{"activation": "gelu", "attn_scale": 0.177, "bias": "none", "warmup_steps": 217, "schedule": "wsd", "decay_shape": "cos", "final_lr_fraction": 0.05}
Each number is 128 + 32 x the weight over its row's rms, rounded and kept within 0 to 255. Layers, rows and columns count from 0. Numbers have three digits each. The size before them is the row's rms in percent of the matrix's.

# layer 2 attention output (transposed), 160x160, rms 0.0893, rows 54-95, columns 0-79
093:210157121110114146112116134166075149134084153186100101129111146126127065062119121088106158121114113100145164150086172151132135083119132128137171143133173117108042150067089186090075111141099135129116090187167102164185155119112086171139050131
088:090097146115097152134132153119102156092161164142173132149153167155097127160070139125143181140166124144153071102115144109135122144144075070144128092093156139178138095117131126159080119087144098131131158087138161166120110151087123090098111145
103:119154155128123150140081104103152108159114070083133161128112124097172125090172082119068141133174175077101131126137103130162090108122162152137113130104119191123172127156110145120103091162092134142071112129141183084140153101129116126180211146
115:101085107130126141140098120152078147130103163105143082155191110095135139209103136170176147155139088160155059123118140075144116167141086081094112092110081179154134091173111171167109077128179109136153155110083144133124060127182151081112123083
069:101075141159165115130108211142128099129098165134135163139090123148098151111155141117192106099125123185125140194101071136148123107146155095166080137142104099188115139093112135120069113114106104103119159156143182108152072122084142192125120143
089:135112151193146153113086105138115117172114112130121140142166149113142104137183046156103152103198120096152094136118148086155105140113120109091108135071046159163142098173112172154092092160109152163042117133128130105135106075147140129159121137
125:175181161127129108145162101076162107119108112157118175121062124093146074084160120104089117121147191098132170099121097166123093108095173168156153169161129117098157149109164136059098152145084186137089113095129103109139150120088109165134175113
095:118116117117120110147140111137097147096137190068146080146174091117143156199099149160151156160110059170179098109141137068165134169148065091098104116131124167183135096166141111162146064123173079108191139123087135122109069158165172071132107085
081:119131104136128172131116151137045125131118095126182111144140073035141124167069091124154132180178116165137127114147120101142104180141130130134154112066111242127214136155052142092170129174151105162120103101115100148089110158140148149132139127
096:122145094043119122161154127107215114134160128123198125154105111129134137081137171093099120122154195141080119083177103144130134109180127122127185100112188129129168115133157162123061115135103137134135185109161163143116119136097127121145185126
110:122154064119163169143153101156140128113114148125107165140128122167155112141097086141093124107144121131132125090118160108113105164120110146168133168086109099132210130162138098137150151152111143211089193072100044101085173088169073106081134025
082:072097103186092160109155174092126103134155137143139148178091154141130140113144134145083070121174146166129108081166115131120091149131074151154132123087062051121101121124155127139126183114167150167090181055150141140131202051116131139104116077
093:095135191147124108109145178111156158155132145128140107119089202106138179146124106136137120186143146176098091136136134111162117164174108119111138095109164141073112132057103179177161142077114114061138103158185153188167158095075150224140129162
106:178153166133141170087146084133102103067122100156071114116137133129150094071142135166090172103098110159156138162046146137175154047126135176138145182158159126098139123147082128133137139171103171162134115138071099134134156154107095101137102207
084:109137106166164128148177142172215159127198105119152115074117145156142137136136134195078111151092138068101153118202168084133104156168134151115165170042163116108195131118108087189051118183112151147137124115117094120122118109132106137084145129
108:070207158173130143136118102134130160125201158062129170089140204125122129158109141133104133148075148125129123144142128137209101201162132092100106129086112186114136115087154157124139077143048146087171142121108174080123092082165122121086162060
117:086109108196131190154139107133135127124189111109116138119132181133093110108112100150116128060074133073130163180139134153164129157125110130124134175050088092132182108122076121120140095202022209148084158085069107092087113117171104106069132080
094:073101142199110099152088071091123133118149158096145157108122070143116158144170158157179089119133093195114145157177152154136107105095137085162088101127047128111115126131158130090149098147137107105115169104111132064120086057142121100142124082
101:162119074069163156189169171175175130129158108144166106119167156109172083122108114108136126121086118028153161140123115135096156162140145165110139154090182076154163159130128110174068129154096153139149118152124118177126119174157101108111126112
097:134165124169153123122136143070167140079127088145113120101085123118162157137100193161059100130121107206110114075143127083129182082129123172146153132162157103066104142128144101184136193123210117159179092155153081140181166131128164176187096143
094:049049124158131134114109151145156128164161118124179161124081105122135164136123097203146073169172173170081137125195119112148128121147110151152148112065155121121161114095100112181134141110101080167085119136215089121135170046112161153122131087
089:192119049083093177117142165099091117134126085181131116181100129081085077109121119086122109051126142080131158104100085136083197136117096186135130138151120045121135145179112098131120158159189150215137095114117098185111137146134141138088104141
089:194146152102179146132127056147123195105083113145084107127138134143125107102130144192114106113136095147183110133102141130142199070105137143173184135096128140085145134150100126143168154134086161119119078155097082108084188119096144143174118138
097:092073113095123134143094137145127134136097120103191156160124086109115122151133096147181119143163147104087146082140116119093097135122121111133115095126114127142242153191138099112124124131164065184115153070114107106105090088137135076063196095
084:136198155144120139116151105105147159080145152115072109071133164137197129139154170140051148147090149214163130130115176108151137133184179136131141140126161191063058125093140155170157164124108121101195124151113134148164123103140114179176096160
093:108110108089096176123118154183133105203142156124140151161168159147148097160124064090155170114143128079152121179113149156115074195106100091136140124098084151169163101143145153105154115105048152129094202068141130096057137102167094092075179075
135:182148142139150124087166113130171095122188130157086139116167116166178103121127156117098155105128171121139092134151149114138135108126117156093164152160191110172105083119106140186100146078137161153147115178120125163137167220111067079156080163
106:130144165129156080115135084091144087103179163104120127099161097155152121118155151117141179135086167119125152120176149093132102114145166125076128133164208191162115120126088101134079097111120094137151090156074198142174064220111103046102140188
093:168151140069148111123111142158131116106127123137110137123172147118116115101129120078116150255127057131126134154075140114143114107122235138118120186124143118126110202123125132095128093151088157106132109141104129131143124173119108099143167142
105:110148187126100108111068123061087165109066142100170143112119114062079130118156185068157111149147130199134138088111152143144156138152148098123103041201137129116112158091137133107152098116174087133200119153117175142159077106116130130146147140
099:087115168211065108067086142104120123167147148132126133117067109116112165112150144179138108134143142169087133156147134151172091080138114105138134103122083180098062100106118177123139157127113108080099112115188132098130135060097170161147105183
073:106125186154151106125170127141158110132112151092101133071128137146150141072135153163152119188112125173145113137107160145117122073140171116122130116112133110118004103071119152139148142110094121048119149152149155046160165120101135177167121113
082:144115160123121152135168038105103141078141133135137156113087152148146157147169128200138132131130136222170144081119133111112163118181172156120088145122139142078201148126095072120189130142131074131150140146049102099110060100178152149107140168
099:130088102166140108181142151095182133161149108124159129125123110137122114121155167123108093032130169103131154125223132138119178138143083149125149096113161059150061085081111112228088161107160136186150120159165135163119144128109141149146076075
090:089126108106123170084135122157174136183117153140132160141130148131180099134133129151152162142144114170157103174093233121141120131145112082176155119085150191111106094114107169132206137151038174108122168062141115072083157108089062106139169125
098:116105071094062165103116178141074087180133136160181120197085129103117128165105050103154116114141134040116145164117062155127099193097064134140108130094113130160177152143154161106129148125140095158067145095206105172105142092173117146067095122
110:133105141089104166145145139164084116150116154129161123141141171086097087064110112092187151102100123054188151168053116168162134145122131124120104116107121131141126119095102162098150115185025176085103167108118146134085097145138092095096141109
096:089104075160102179130133122125161105144200122122130138172125153181160140201115061189098124045125155139118126131166077118108085197126060146151127162074079120148162111173114117146123155102126123175077162064133120131070157067174139130094117087
093:187116089083216113179129072139130137111120119143107115122172101143093099069122149119113094097081090089124150161140102127118181064100139150108151203115147099149064122128110082132081119148109182130120080181104123112120158181108143095145093086
102:157121142089112125120109103113057143123067118151140132145125118074096098089121147069150133107122104139183135166060125144159196111110121151145131098181163124118026138062111164129154139124101137115141105183163148171145144154095113163181060170
117:154109135148148130128127073146115161073121132178130116115119117130124094075165136166141116124082095118170176187072150145194196059125138158182123161079140101098121148094119140130105124222040160116108110126118071153108110098099099131172047156
091:123094053097109167117153181130110097156158157188164100185096135117178114121086086140128110075093147061165147169112106127084135151107088151150169111086132167136145150152091159156135202157103134151057103073211112167126162137117095123067114133
# layer 2 attention value, 160x160, rms 0.0883, rows 55-95, columns 0-79
090:132144156124149140004150135135180064176109105092092147114115043068107137131141085130089084121158121153143127166205120129131129160174145156116174156156080148118143131123099112046118103138067154108146125183102089145127109130151174113180157163
098:096143105102096096150209114124104134115128182166167102133117141167086101173171132149195143133162148132097155087026120118005081106144108141127176084151146115124174124110178140133161223182155123093151132122137129104097113131167155108142123127
114:160126158078103128136144165116194121148144089129078126132121154043144145140123126129077039126122147135128129149202186174076163153173122126045140113129109091121111148103122074094121101083086120126114110095147188132130120120143136102187142079
080:121151084100159153064184119140126143142114106140118168137137148100137110188098149153072128119121128103134116086207120145180104167106142144157171144148156167109087141137176134118157093090126057109092086155076069162177183147124099081142134149
087:101137120078046115109187130083150154118131123142113154130102148077114101155150169155168083136144177152042144108112151105054135073173080159159155098140136123087145137099143107116151166159091066133163130071122184123184125122184107111168121098
128:103126102164155107181137146147056178158156152161185118148133149171116118133144150113179135143147136110100163123061105111138124107120139196226087102149148142144151115133120121199147189130205126119165151172154130061096190109116186108111102163
104:151109157144125151166087136127190131160109097161088153111125153067118149127109119119075065138094151138145117184146144179064196162123157101055181115098097098106137124122099123085116116085090201146080121124144149185101131116132084128159148114
083:207132176119095117159173129151151180132175130108081083142144103161122134111127136121105110127132102061121105096117142153095179128161147115077112120187111115165092102094120101098081097047141169140083119128137149129049101101121128134128158097
095:112152122175131089113104138121091140164186137161175097108115170155077158164133101109141185102113136064129125134090108149108079172093143125131113124171121161192083143146091111154140148154149182117106050156178090100176153145114142120160160207
114:139138163151122140133142172123079138154205118196138125183098144109109136119128167113082086122143163128117163154130149133127153128150143157139085145161097118159118142104122081083092144120152128091150102095127191138167152159078194100204111166
093:118155132129105144113134150147054158186083162073135163132177095097166125148110134142134163141125140070077148145165139085118154090112154137148142148218150126173163124097090085061077128122141083136164108138069148081174108230147115115162176124
099:136090130112109148093158128134180089116093073100075144108168087126112130139146144155176146148102147104123083118151147122120124127137132104116164133165114132089106165134118057130129098138099119152069107167083141135061069129193092091101144139
112:127120123151140109173117134098189157135162133105141144139056077124138128094140119051143098125146099130122130133127154117128179159149135085134046119055143125079132130136144143141178058144126117105147169090145127173140073091132151126116148119
084:139165145164143129112143201097084078131091118192082152179099159124080131120126126139187173124121088157109092084125187124153140168140116139139119115195108178185078207100177066094137164115148113146109139115145144094142154193155151134177117141
102:127081099124149130172177117138124072145058137162136122150151087175112146129167121125153137143119134084121174136130140107000107133112164100137129085149094106146146145121142067116118129118167097152069166117125133151133059173089205111195117193
119:138131100171130089154142109128110120131126188166164104193115060138148134101165150115115181116144095100112175080146134103135140125151131096162069099124090158176145127095200122085131148139157081141137179101128119094169108193056178147160167154
095:117136085079130118126148114136094147157070161173114153135150164111157119165134110161077133135141167124141135122106114103073119126107115165110179103117175127102143102110171156125085213084128072118122135149066123113183175208103150129104106130
097:152144183166139141097099150129112107128166087143117082164090116161093126114097166166105186108123069139113092058130127129212135125105131152119096149139133187166089158126135112153117157142167156146130047121169096122087145112111105154154155124
102:134143168124110214092115138124045118109098135043135149084115066128117117121107102080187189162108152166117140159109146121123149134106169110155106128150164137129109147129104111091083059125103107130110151100082127150117077177182099132143151129
098:128184130127106167138103145126108091086098113198039121110122162114111107145140128145106148122111124127144090124133114135139120174131084086094171177238144141127062150101142132088098127140141201097108131147064148141093101168128130097108135157
096:132144177179123089115105112140087114097173167072173055097149104172180147089099148087118157125136121154131137118133113137204130126144151116134100154111114187172128100117080148047145070143112133151159128104154113088151138123135106158173149105
096:137118138130066117121153179128155065080174084107095108088074089060123128107123149072130105151150140143089168171096140119105134133167105153087087143094113164073153143135146099105116121186118112061132194132138179120121111066121119117097123106
103:117186132121142096140149156103089147137181127187114047161123183169132120143138139131075110154132123141138100122128138151117106185175091122128199125154119178161107137084111155100125190143128217103162112149178114129110185146135168137141101129
090:119087138142150155182135135163122078110064102134109165139112111057069139121119150071191116133131134127110159150115168104088165105104153128090092147151138094063184153139119097143140064109159096110045106107122138089110079116145148108124121115
091:122103121138140045135138107136152145126174123176152104211130135132093132134140158173054045095132138068113132103190121125153094133135121135106101136098102095161148140139151130120140192147144160123125046122129134088169185128074162123162124114
134:138098133163194131073083126131133125140097100086160229106108114122119137105112126151177108072138135140132080134117105150158120124097126172133113137125176091134109117208146151131153084208136107145161094077122129186158130107117102113128108154
106:146103114145239141154099124122111151193057147183123178140123187130097145118094109147163110104136097151167110131056102182095108154112139152130162127132125095094124131156174214152191121185132137129116150110152064140120155086112163119127081162
092:110125110121131182076061146135182152159181109139140162157133189103144127136146058196072138174127069132176120122126083158167152131143190173135110125136159085108114186153102126143122129142142128147129148110160174228133111132094177101108130093
114:115121106083149096153143149135156102105118142139089092109191154178208132155109119127161120156142144121161114132081112163050101149128123120129186107157138151089128094132112143111084126127131132121082147141129079131110084134170126114126075142
097:097128065086103083181151087149150123073046129082089147115163125104124106136140098116149148127121129111145123152178135102096138144117083058100169109127148106098151138109131158157166092094084128137151156147074140127149099140147134130072135120
093:105161087105094184130149123145168147144065100162066212130105132057138124170129089181138120118096087095131129130173115108114165121101106125112145134131178073095172112155155119158089105097155098151150094138061128150088080123116107106083133134
096:135123155145141117150108192142115156129149126196031101118104139074088136138117163088079042167171112090132135123089199124103143151181132146096146152127123169089109134085151186099084122056144163072107116142150136145119145144094081116119148091
097:128133163142147144080104122141091064094067148127111112110135129133170145128074147160182211092130137129120119096078089132130125079055074148109146153164154157143109110150152121031094174158135100129095097126115099043135152141154066142136124155
098:115123112146143072162135163160151102059149094170102103186149145139114120155150149142078075110163126052127136141172101124109127184138137131098109142163120070108191154150198122135055157093167098112142115174063135092163126111100181100115113121
105:115096153137103032149112086139127151107189098097153082132189103202112119102136193136097133109112153139135089102201136136196092102104136122132132140123106130195095128097079137155172128097088200127153066139130128165134148154108104143139168126
106:119101108137097052164137114134230127135170115171124050208133088164171124143148137176058127108156093072134145094169104132118119135144131110113090109104117159123164119113174148164132138079164150141170089131152091110120066047068136142102118157
101:127126177158131083142124107153033136173128147114138134138119082086083139094138162100109109109120172102087159118177160089140146081141121131106084160134100108164156148087133143084146189136111110102117103122147158094179185186085139124150160101
099:160127131152125223077125140124155082156120149097123130122044127098166136115107096129106205106132103140127157163097102139139165083106093174174064132097123113115135091159159139098177140176135065087118199126158156123132126058093115154118108144
105:144087127105122085167098126144242080088159112112110071094151113168180130131123154130126130119132133130165115150121088160117120114084111136116078122104166107082162093175119128149147079096143098101066123137092103146113052060125082109084116164
129:131114109116107078170125171124191108094129085143083092133097129111146118122136135119092177112151094149124095126125132113125138129114135150106071121102174175080138140089164096178149120049145093087103146137110137137166088113133125116069157129
100:147110183158113066159111074152094122133138104084125077142184080142092119104098168122108149096144125137110124128202111133215106135147150126139091179154133109151138143101172134133130104115113192116175079134071085088133106126109113136137151147
# layer 2 attention query, 160x160, rms 0.0884, rows 64-108, columns 0-79
089:097109169121112120182134184121067136108100125147133108168085190086080146121131122156140117095121179141130161140188097085128120151159093122177082128153099105076091092078128096106114170159058109129069147121134098124171112118147130121107074138
080:100161080114105130106144120126140076083091094104131108121098157130072098137119171176144130115107133076106144123068140092137165092106106119144074122100076193069151133165151111058117104153124089134092113118085108112154109058141114185154135111
094:118136184087083178110105133122137110109112103150129113133127188115058115124163190151138138133105163140082149109162087050152109148176127115105061147126103089130127128089095080105064134129074087156106161096100132137110084135169134111161170175
092:162062148152170132148165109125092139129194130121116137117083153132129165111143153084113115146147130179167111110149138180128110162110123119101171148152182122148079086093125135166177129139148141098137107134148168192131146173082117065135112119
072:104139117164125126125167078127075134158158109105158118129121106155111145058128150142179145142138093159114154117097161112141134054089127153122106149087137139114102158167102113170068091139178203143160111144157135105098122092090133189151133102
094:178123089092135169148166131149079129161179130073150125102107139160127135117117166056138126127155120126121137099146127169128144171085157133076190168165144139148073092131110149203138084159202138110157079149171155137126128138108111112152195135
111:105208082097125179138095146125100136161119151112136145145127125122108096143154059091136096155105115066127169126077128158089177140100121107108100125123085163072119151138146134055122076122165108137137110073093103108160112080094150125099100130
064:070108110094076098117108161154103123186091170112123142091188079106191097187157088176118143084148133139146117174061100163121108157116139141153151097133137101125164094111179185130143136075146131074140144129123113140146128133153127173081121105
110:167184085069128130137113163093106156145179087110136122163133154168131106160086140107128122172154092120113165100080160161130127192160137150065166203124111178134076190139112155117123123108138156124159120150167157134122142133122098101118216063
110:070092177182124140133142087150134090098101149168136117109112099084081141088171120154130136104077172146138127153163126081141130082094113086194080032116153096107166095107131099144127123148118110120105133088088120137118127118142166176141035195
114:130189108034077175132116146106080131136152070110166123158143190158091104146132141108121159170133109150109165098101102134151142190144147127082127199153095128138079174110076109141113114149115141152128102137138178138117101132141137111170215114
107:125154123194145094193156183150134113110115116101077099133145115121178152158078107124123102104107125127153131140146121123113096113138112143149171126077105158158186138183124126052146136127107144115107143166171130066139198087143141088090152083
092:126048105153149103162146153181110090110089145085152138100112138078159154154068109124137097103189125123127142132131100119106104079104139182175197114137084127107167073149140097092181151165080095155062140192117085108182145105131126121087117107
081:154167099078117118116172148125135116133084130112113060145115125147097107079109108150094124101131142094085075118170084099104153091132048107170138128171153152096100116110166122106123163145158112211060125084126108093098117092201120183116098096
115:121089114200141103177189153121096113147124122133120118074057129124148142159113130097145085052134199172121115149141155147091128130125062115161160065138143136139146011127174134148175122132138119084106114167116102146152153135141117144106076133
137:161092111197219063157140132125144170155122157137085138084082094128167173095109099119108096103145125140164080147121168178101111125094102152150165094104187159137128096133195166116178132097181153072153128134150103138158186161081106112065083091
120:110117096171127076165146151175141108115068140113097102079139109092165150141087108139114115097160118090144143131123089101117094090105126163161179117089075147102170115159118130067169130130076112175066159171149092074183145110134119147079151084
070:135118121062069132107108169149089109159132159131150112142131163124096123069152205087141099104118174130158148134203136135142192184164129071147142110121067127041106160120140188146115048124123081120104084103148140123153134081117130122124082160
104:104081199190154133110126089161155106099130138149115126095124123095075156082160147173103130126074173164141083146152146103148099094114116104185094042105198100132165111119121096150124141122124140116141141095108144146121167143127132136147049170
119:117166113196124078152121133127146153127121122138119126144128082123154122109132063137117105106097118108165144166119182133121138125134111102175094087059103167103160167139158168113159134093113161101127160122162086074137144088114136176080095082
113:140112085186183084152122136128150167167128144115109157100126082138175151111108064107114111133138094128179129158105176190104131110090127151142162102104152163150135156133183158114202121092191171104189129140156111121158176150072131133081115087
109:154071161132172110141115088127106097069214069135121131157099150123066152111109198072121107158149126141136141117129153136162122142153135119141122135105121147150115137173086093138119125186081152099087117148138183167126122095069138076147088164
099:109188115130162138150075131133166117070157145085198183126137145115127125153136074092129146185078136109145116129072150157160086131086146085088116077074064159115132156151077159136114112148095132056133102172156113119159181075115146114119131160
081:156127161138125106144182137128155165132171137096151120126093113134127105128125095103078103107043134083162131152143158144131108188110122091127113153112125124135139088088108192138174185108122134074091164200142097106105136125141092163091139110
110:148176071164145106159149145114126177196124123136080110106102102154167116139105065103116107133113098125141149155117188178088167145100100137137159137103128173118132144168187153087157116078218134102136148141139108094096161126110128178090149072
089:123123125098167078068083117088110149081130131193130130167141160089101124114146103148117155118130173107132174139109124149160096147148129081190084074154123120121114120079149122106150130177063111129073145101161127139178038128146141118113047150
091:137123111161124073146119092150148119099187115125147171140145113122141127119113100066160114126081143113162162153124179158177153099139166113139108096031059124142166139193086177150164133131093187042119168151190139112115120046084144154127131133
119:121081192126120153115164104117111119074159117121179122120114143125064120120147177133132136103083183157114101131142126104147106141116114092128099115131155124122105048077103125202120128153103128117115099118107130157125108136145124141164084168
096:094091092085052135109135091120134133176077137170149121126116069117095109095126153161150126115169109107087145124150090081131172066116100150137090162137073136045096135109149131148100139117137087206117137098073100135083093126151117216116102142
117:161140096191183083159124127142168170180130130137071118095121079138177150126119069114096105144146079134162125154104164166089105116106125150133164116085149175142162164161176146100164125073194167096182159150145120099106188132083118148072132084
106:106115164154137140120163110116117121095151126129172134138096136147066114100178152131137133082043190167130117127122192115147112161106097081142067081096171153087108063055131137180127120141112130081125108089110104146138110115124135156130047165
095:183118130128116067064158065161174100111141095092106125096177049161107118147111168094086119143113122091153098112140125105138108115145140129134158164097111164136199142181073167156155102119131127132088152203142125061090122109113090165138179137
094:139148144084091072176125124121115163101138136052129123151115112133134141152127108164106097136152116068086120102167114051060112165149135113130058076142034118092195141174149047139138168113110133146140140146077136064165178132188163156146148107
090:114164150082077122164091134134146127156141127067157149147119132138156147161125151115110170184101083096120161177092113157095123108134163124111102124149075112117126194188121108106074162130131097175109114183109173170130125157161104112144215132
070:133108139138129089155155146135104192138161118143141123163126125112150103169148092139137101143125078094115159157131097103135083096142156133142099101174109129173148145198131040122203126116172205099055166158160144080146196167118126172114151107
104:156135127090140137129156204125100193148158113109138153140143123167179080212092154100149095114149143136123144094109117168176100166163144167133141175093133182139108078057198151104100109153126131042163124164118154121185110115125133049104203088
083:161108135164149135155130106111157125199169104144090145140126117085077100082137130105161079128139175124135110111189120142131183129106113159157148087137194107187146173174126136165191107155157221109143136136159142120159157081067130134100094126
071:131041095170142142119130142146149075110130121125191152119105132119107148149130142097132177147145116127101149115129116099158095111090108163170137151183164118212079123142102090061086105144134160131130088134132135176063156159118145081112177091
088:158100152120140108178122149110102132141122137133190169123078113123146129094121181098134117140188146149128123172117139153099134107111125144091144149084182125137075100122118164119155120084219166033140100166137121132094191148101122088148159084
080:093197095171123135130159120142128110123130111170084088086145173119113116101122115139085149162130030109123084051158136120152122107161150163116192127138096142138134188155120101099147146118092183172096118121176139116110157062129112157094144075
072:134173138168104125203110097167131145126151100092079118089078092113148141136110133142114140148139071138093175152131113150087081086156185121103135094118074111121181168181136109117096087127183171167126146136117139126149186075136161171099150139
079:103085108126078129145083144085114121088081109151123142123094097119095143144178113105101143108181112069123122131111135083059111113145087119074116087153071097103160142213170090106143178139108121138097113097121075101125161118170142183142122105
082:125157203099130090179136119126106148162139135149122071144096105139137165164113139159131109134162126111091118100160136107098132108126124117158165100140130132162174158136160126160173145089133198098182170158199124107161173112127154142135129124
092:174175108119156149112122105068089194174168124096116151139120112134105053128122106118129133134145098106143183098079133134142108116196121131094078158119100162084133098090093161121134121129112123149124086066079102093112109183166141120149140132
075:138173121080097143145082148066121076100144075104155150165125161112043080085125131060171108151135142063142087099151104125119170143140112103069189096145143141147115161196129088175165163153099159118186102103140130087174139116148140124140133113
# layer 2 attention key, 160x160, rms 0.0846, rows 64-108, columns 0-79
091:158155142156103152162098140138087143210161080099189143133118087089094143112072168110112099161076107096103164163117147135131069068101112175067080181122095152112131152177116137152058125136119149169202171135118139138127205124109124101114090080
084:120133150099148125165143128082190087064137068136176119131170156149160104131135138117107087104153161097151113127150099165074133167138131145091093130118122163076109138127167132172136106130187177112038097060070130089175151070153189148138125090
082:114123156121080109133124204145105121144146050089118131119173075144133128115139181131141088127074112066103176120204179080123098105121111170100081194109099198010143166114141171098091108132089119135177132116084111141111139113129103103155097051
090:115133116156156142150149080121127156191093144149089080100090138056083179106056129130120159124180109114123141134073164108144142108139158137114164171107084112176109107136143129146180178076062092118088130139145177112076112154142129162113169126
073:078128092109154125162097108068168137078150141169181113122086141163142147100139108156113149109171167154138167124125152131052139133105123170141110139143158110126142127093148140152132153114162117055093139116183124082144138117156126152131170160
093:136104108151182150130126055120138139136077127177087078081081141038111162112101090118096147108171130146119088180083141107118163100134124110136105089139148115125106120130141152123188162101090116111101131129140148078101114144156125119131129131
098:153120116149159116133156090087130146057084111144181207167109127115144102080083115143133166114176141132142043136131064160173107148114104079143118116162240112169085135210133124124132102169180165105089067118125103116168137133144126141065130153
069:138131100099085127047127086120143102146111157122130228149159095148091112121133120156148144112104129171150101152056093136121087087138150125137189111102166101193139120146144131131094084117101174181168141150111142144138112202148098152161109210
123:131090074156118136138157029120162153118086133157113124088094142051111113149099144109095113056184142100102081154125114115124166097126100129111120046128139106139126060159187146205162113087126101118104105126078150093146142184143134170124131146
121:101163185096126110124097217132111122127167136107155127172160102206127143096169109157151153200077127130160180099152167139130087160132158130138119213109106150107122199071097132072092146145128153135149144126158091156103102062118138102148129103
112:092105119153126138121156062131124122108075099137117088073107100055121116145107148107133121048137185083103096166140151108122133084117089126095095092117131159096126079141185169145146134115116117109122092097104124069125132160163106152162110118
095:189109159133121156152124155141139101155186124140151101117142212133150135163113147103082087121146170127126112133096084180115142112164123134103120120178101085149134133184079129163108150116197137108076154157153190166159168067096112105087094114
087:193159127134161175171141129163129117180154137125149115120139131128145130178109092085101083136113129126168096153037097180097137077164151112087117117137144128162154153194116082096097131181175146111150201102141160099132164078116157078099079111
077:164188146136190131132132118093115166102108160121164123149080143134104085091180093126108142141125128056128073104146149128108089179094111073121068112123116148134102138148126128137106134131121108179150135087104118113123126143136177139118074109
117:149164105134095196136126090106156108192140097126099140118090165103111146137084131116059131127129082108135122129058130173113140114182155145057153145087072114148096130165126124152126172122104129194082167127146221181123174149116149132171146098
131:164119074130119146169107107124136186139156184159138156150093198111118153114100125118087161143164083166153132104098088150146153088145159120151165117179149084215102122126095102142163124111133126132112165129157186151145157140105130156065177131
108:192135131106136163155109151156132124158191113148183140129160147129115128177146132110111056138144144162141107136092078188123126064154139165095117068146154133167141130186119085149076121157220150113133153138120162130137173080096152068075081126
082:167103127159145136141166156130090135131121088145067129127096118039087124082094132111087140148156119123115130156167103115156107135097105147114072148118150170054142115124122123122117111177117144139202077168087073085135163145123141106109027104
120:109141169103131114123094219143107120115165143111122100155157137221155151094156101133149161162086121143170176099162156128136109158126150116149142230132091145110127176060086137068119131113129141121153136144162099139101100081105137120128150106
104:152116134118103135143098093123137148101193144156221196182152166156132087146126175160108084136112143206118131102135091176155112145108125151132136099140125070182117127138096107221118118130170147155120104165140108165159153127095145128087112157
092:132099099132124120135119096128129162107140191180158155162081201140123147120128120115120151123183131195128105101092106134138170123145154094173171087185178078240128106133094090127180147150172133117117140140171137112151129123107129163068179182
107:103141168130161131209153105152131116132141125127086038133084132110136175136064138117091100102176114092141151126127153142138147135141143163084115201107022077089148131128190138166134157073113105088069127158098113087118166162131141128114146094
104:114094114122117130138120168125142101061152158082137106121202159173193132148156139089128104136079155145148091168131099139154129146162118119154166147121150109105115129133115110146106120099164187088026094116137169088178144097129121120112160052
081:144118197164101165102148124172109176140148144117122154128153146097080071198161156123106047134067118114131117159140181122168099195132125100147103132152063071150090112117119132169116100095038135151116116144100161173147142129104145110113088110
086:146106114150132143108108092095175166112126144204173162152047212108105107115139130151089166091180139131139085112141139162132173160129107119168114067169149092236076083129099141152149142098159176135081113128167143171154129111103103162085141197
085:088178161103102104143118074150059129171122100103142189184170070142089132152135168122137098107120106120096135133151079115147065122096149171103115143103147124113147139171135105216080082119124143220125120148080097132109153180144142130135123118
088:121097156141136166134122109185146124098194140162105137125180161142175141155118175156100059118154127213127113127106112152166129208142132162177129135108079039115168131115140095195130134117126148132095106167137092129163164138132173073149087106
114:099162146119119142126135133128108112162127098087098090118129102100111110162107109131101104148084075094128166153122164109126095160153152145104139185080064140059105156094157127162103144108048121178112122114094156110099128166155171142198138041
097:171167108148161125111115164114133147099105127167162169166087051110104100076165090148148111159111110105121123100148162139092081134106137147133063110116147177101137122105164120104101105194125098111238139077118047095112121135136180112122084164
101:177092114140120133119108138105155179099157194168158151162090203142120138103140111136101137111156141164150106094142125139128158136136140111184163081194135077222105088110098117132169132109170139101124155154173128146145114099092105160079156194
099:080174135110110136131138125121124151121156122077142147147139106128122082139097150157118121140103064098138164126138140114176086131140139160117115215089072126077106171108157135190110140129055105172107117097101144123146159160139174170150147029
098:154099180137150150119159144168162128058147158173078094145153149118141092184181128137088050124126135139161109121153117143157171198132152116140126142148094092102180108119159160148127067112164117091144114153053071131157120127095167083103052171
094:147132142137097113111060213083150121147118144106107077090186149176108141144114124094113132128113176105129159093074148129160142128135078120059117153147134120059114116140100161095107181128145156130121113134152105092141136134106059108068052118
091:183128140183123113147172190121121128131116117107087089082148127143170112100102107122170153132095159132122124144132242145147157127124146138163089100165136151101106097069123086098110088106186086127101154116130103108104071091111105126131068092
072:133139125136125128123132216121121129110111123168091103071156164092168114193075134118071145116149157155135124119077081125114106084113090081106143162119131125085137126128115057075087166120085207107156117162138132125156169190233125082108041122
125:112115096149082177117147067155109105119113118136120066108129100123107116132118160118084130062180125082101031101096055107143108060112109110093146111088143165193153120177157104195159108125134113151144121156138151107120135119116106153143149147
078:084112147086151069143098109112092103100110132194149133152141141105139145176142162146120104150150144154124190119156096168115043074104134130090138128084159081114171141167127137153185159164051146131141090151107121141171183134146167060124105131
073:143139121141147105116154032167107130122129142055101160075099116172094155138146158127142170115091124222128112139193120095096136100136101141159108116160163120137088104147111053111115099180164107091169147110125157146130134154150123173134144096
085:144113107167123104082097090155145109132106111142072123135098135099177182170156101175124148078107108154147091148176101140098143111111134131194148133102126075211136116108106116152148147113094121127149100142242177150146119083158190117128152062
082:129060161109199127120155148111075153139130158153143151141139138185093137157121112196126128138157126114168099122176174150098135127112130139141163111146149181071092104112134137109114103167170148062125088114082117132151085148113043120161089147
079:154146174137158114121111173137128143139105128215099100102144163084143133124100090152158107148195147123182117146084152172165154163112143128122114108148103129070152146138113118153166156102121184100114140138155102128128132105098104074098041112
072:147131183153106101073107181167113065154106114098088121130172124210090158154142161122111112149092153160078133093100156146120131239175126124124128129171124164091135116109115098116079135136130118106143112135170114108113142133135152136070100158
079:171149117118131088090102167096124157093113123213099097119091135157145188160120142153086112141216099114133135112106144130130125152152122140097144146084087139125095115113141127159137209101085141118120102126126103136173181163100090088107176102
089:079128125135155090168120166091168118134066074124129164132119162095104055148127144142132107104025155132113140153147169152168119140150062084134156154105166162158188134103111168095154121153126136097107127116118123114101129083173132099130063102
080:102137155099124069146128126136100133134106155107126149137154122111124112173148120169153112131126162154051115140157142143133066147124132110112114140043168135159190122085149115144121188121095081117165095105176111095155120070168153075116098148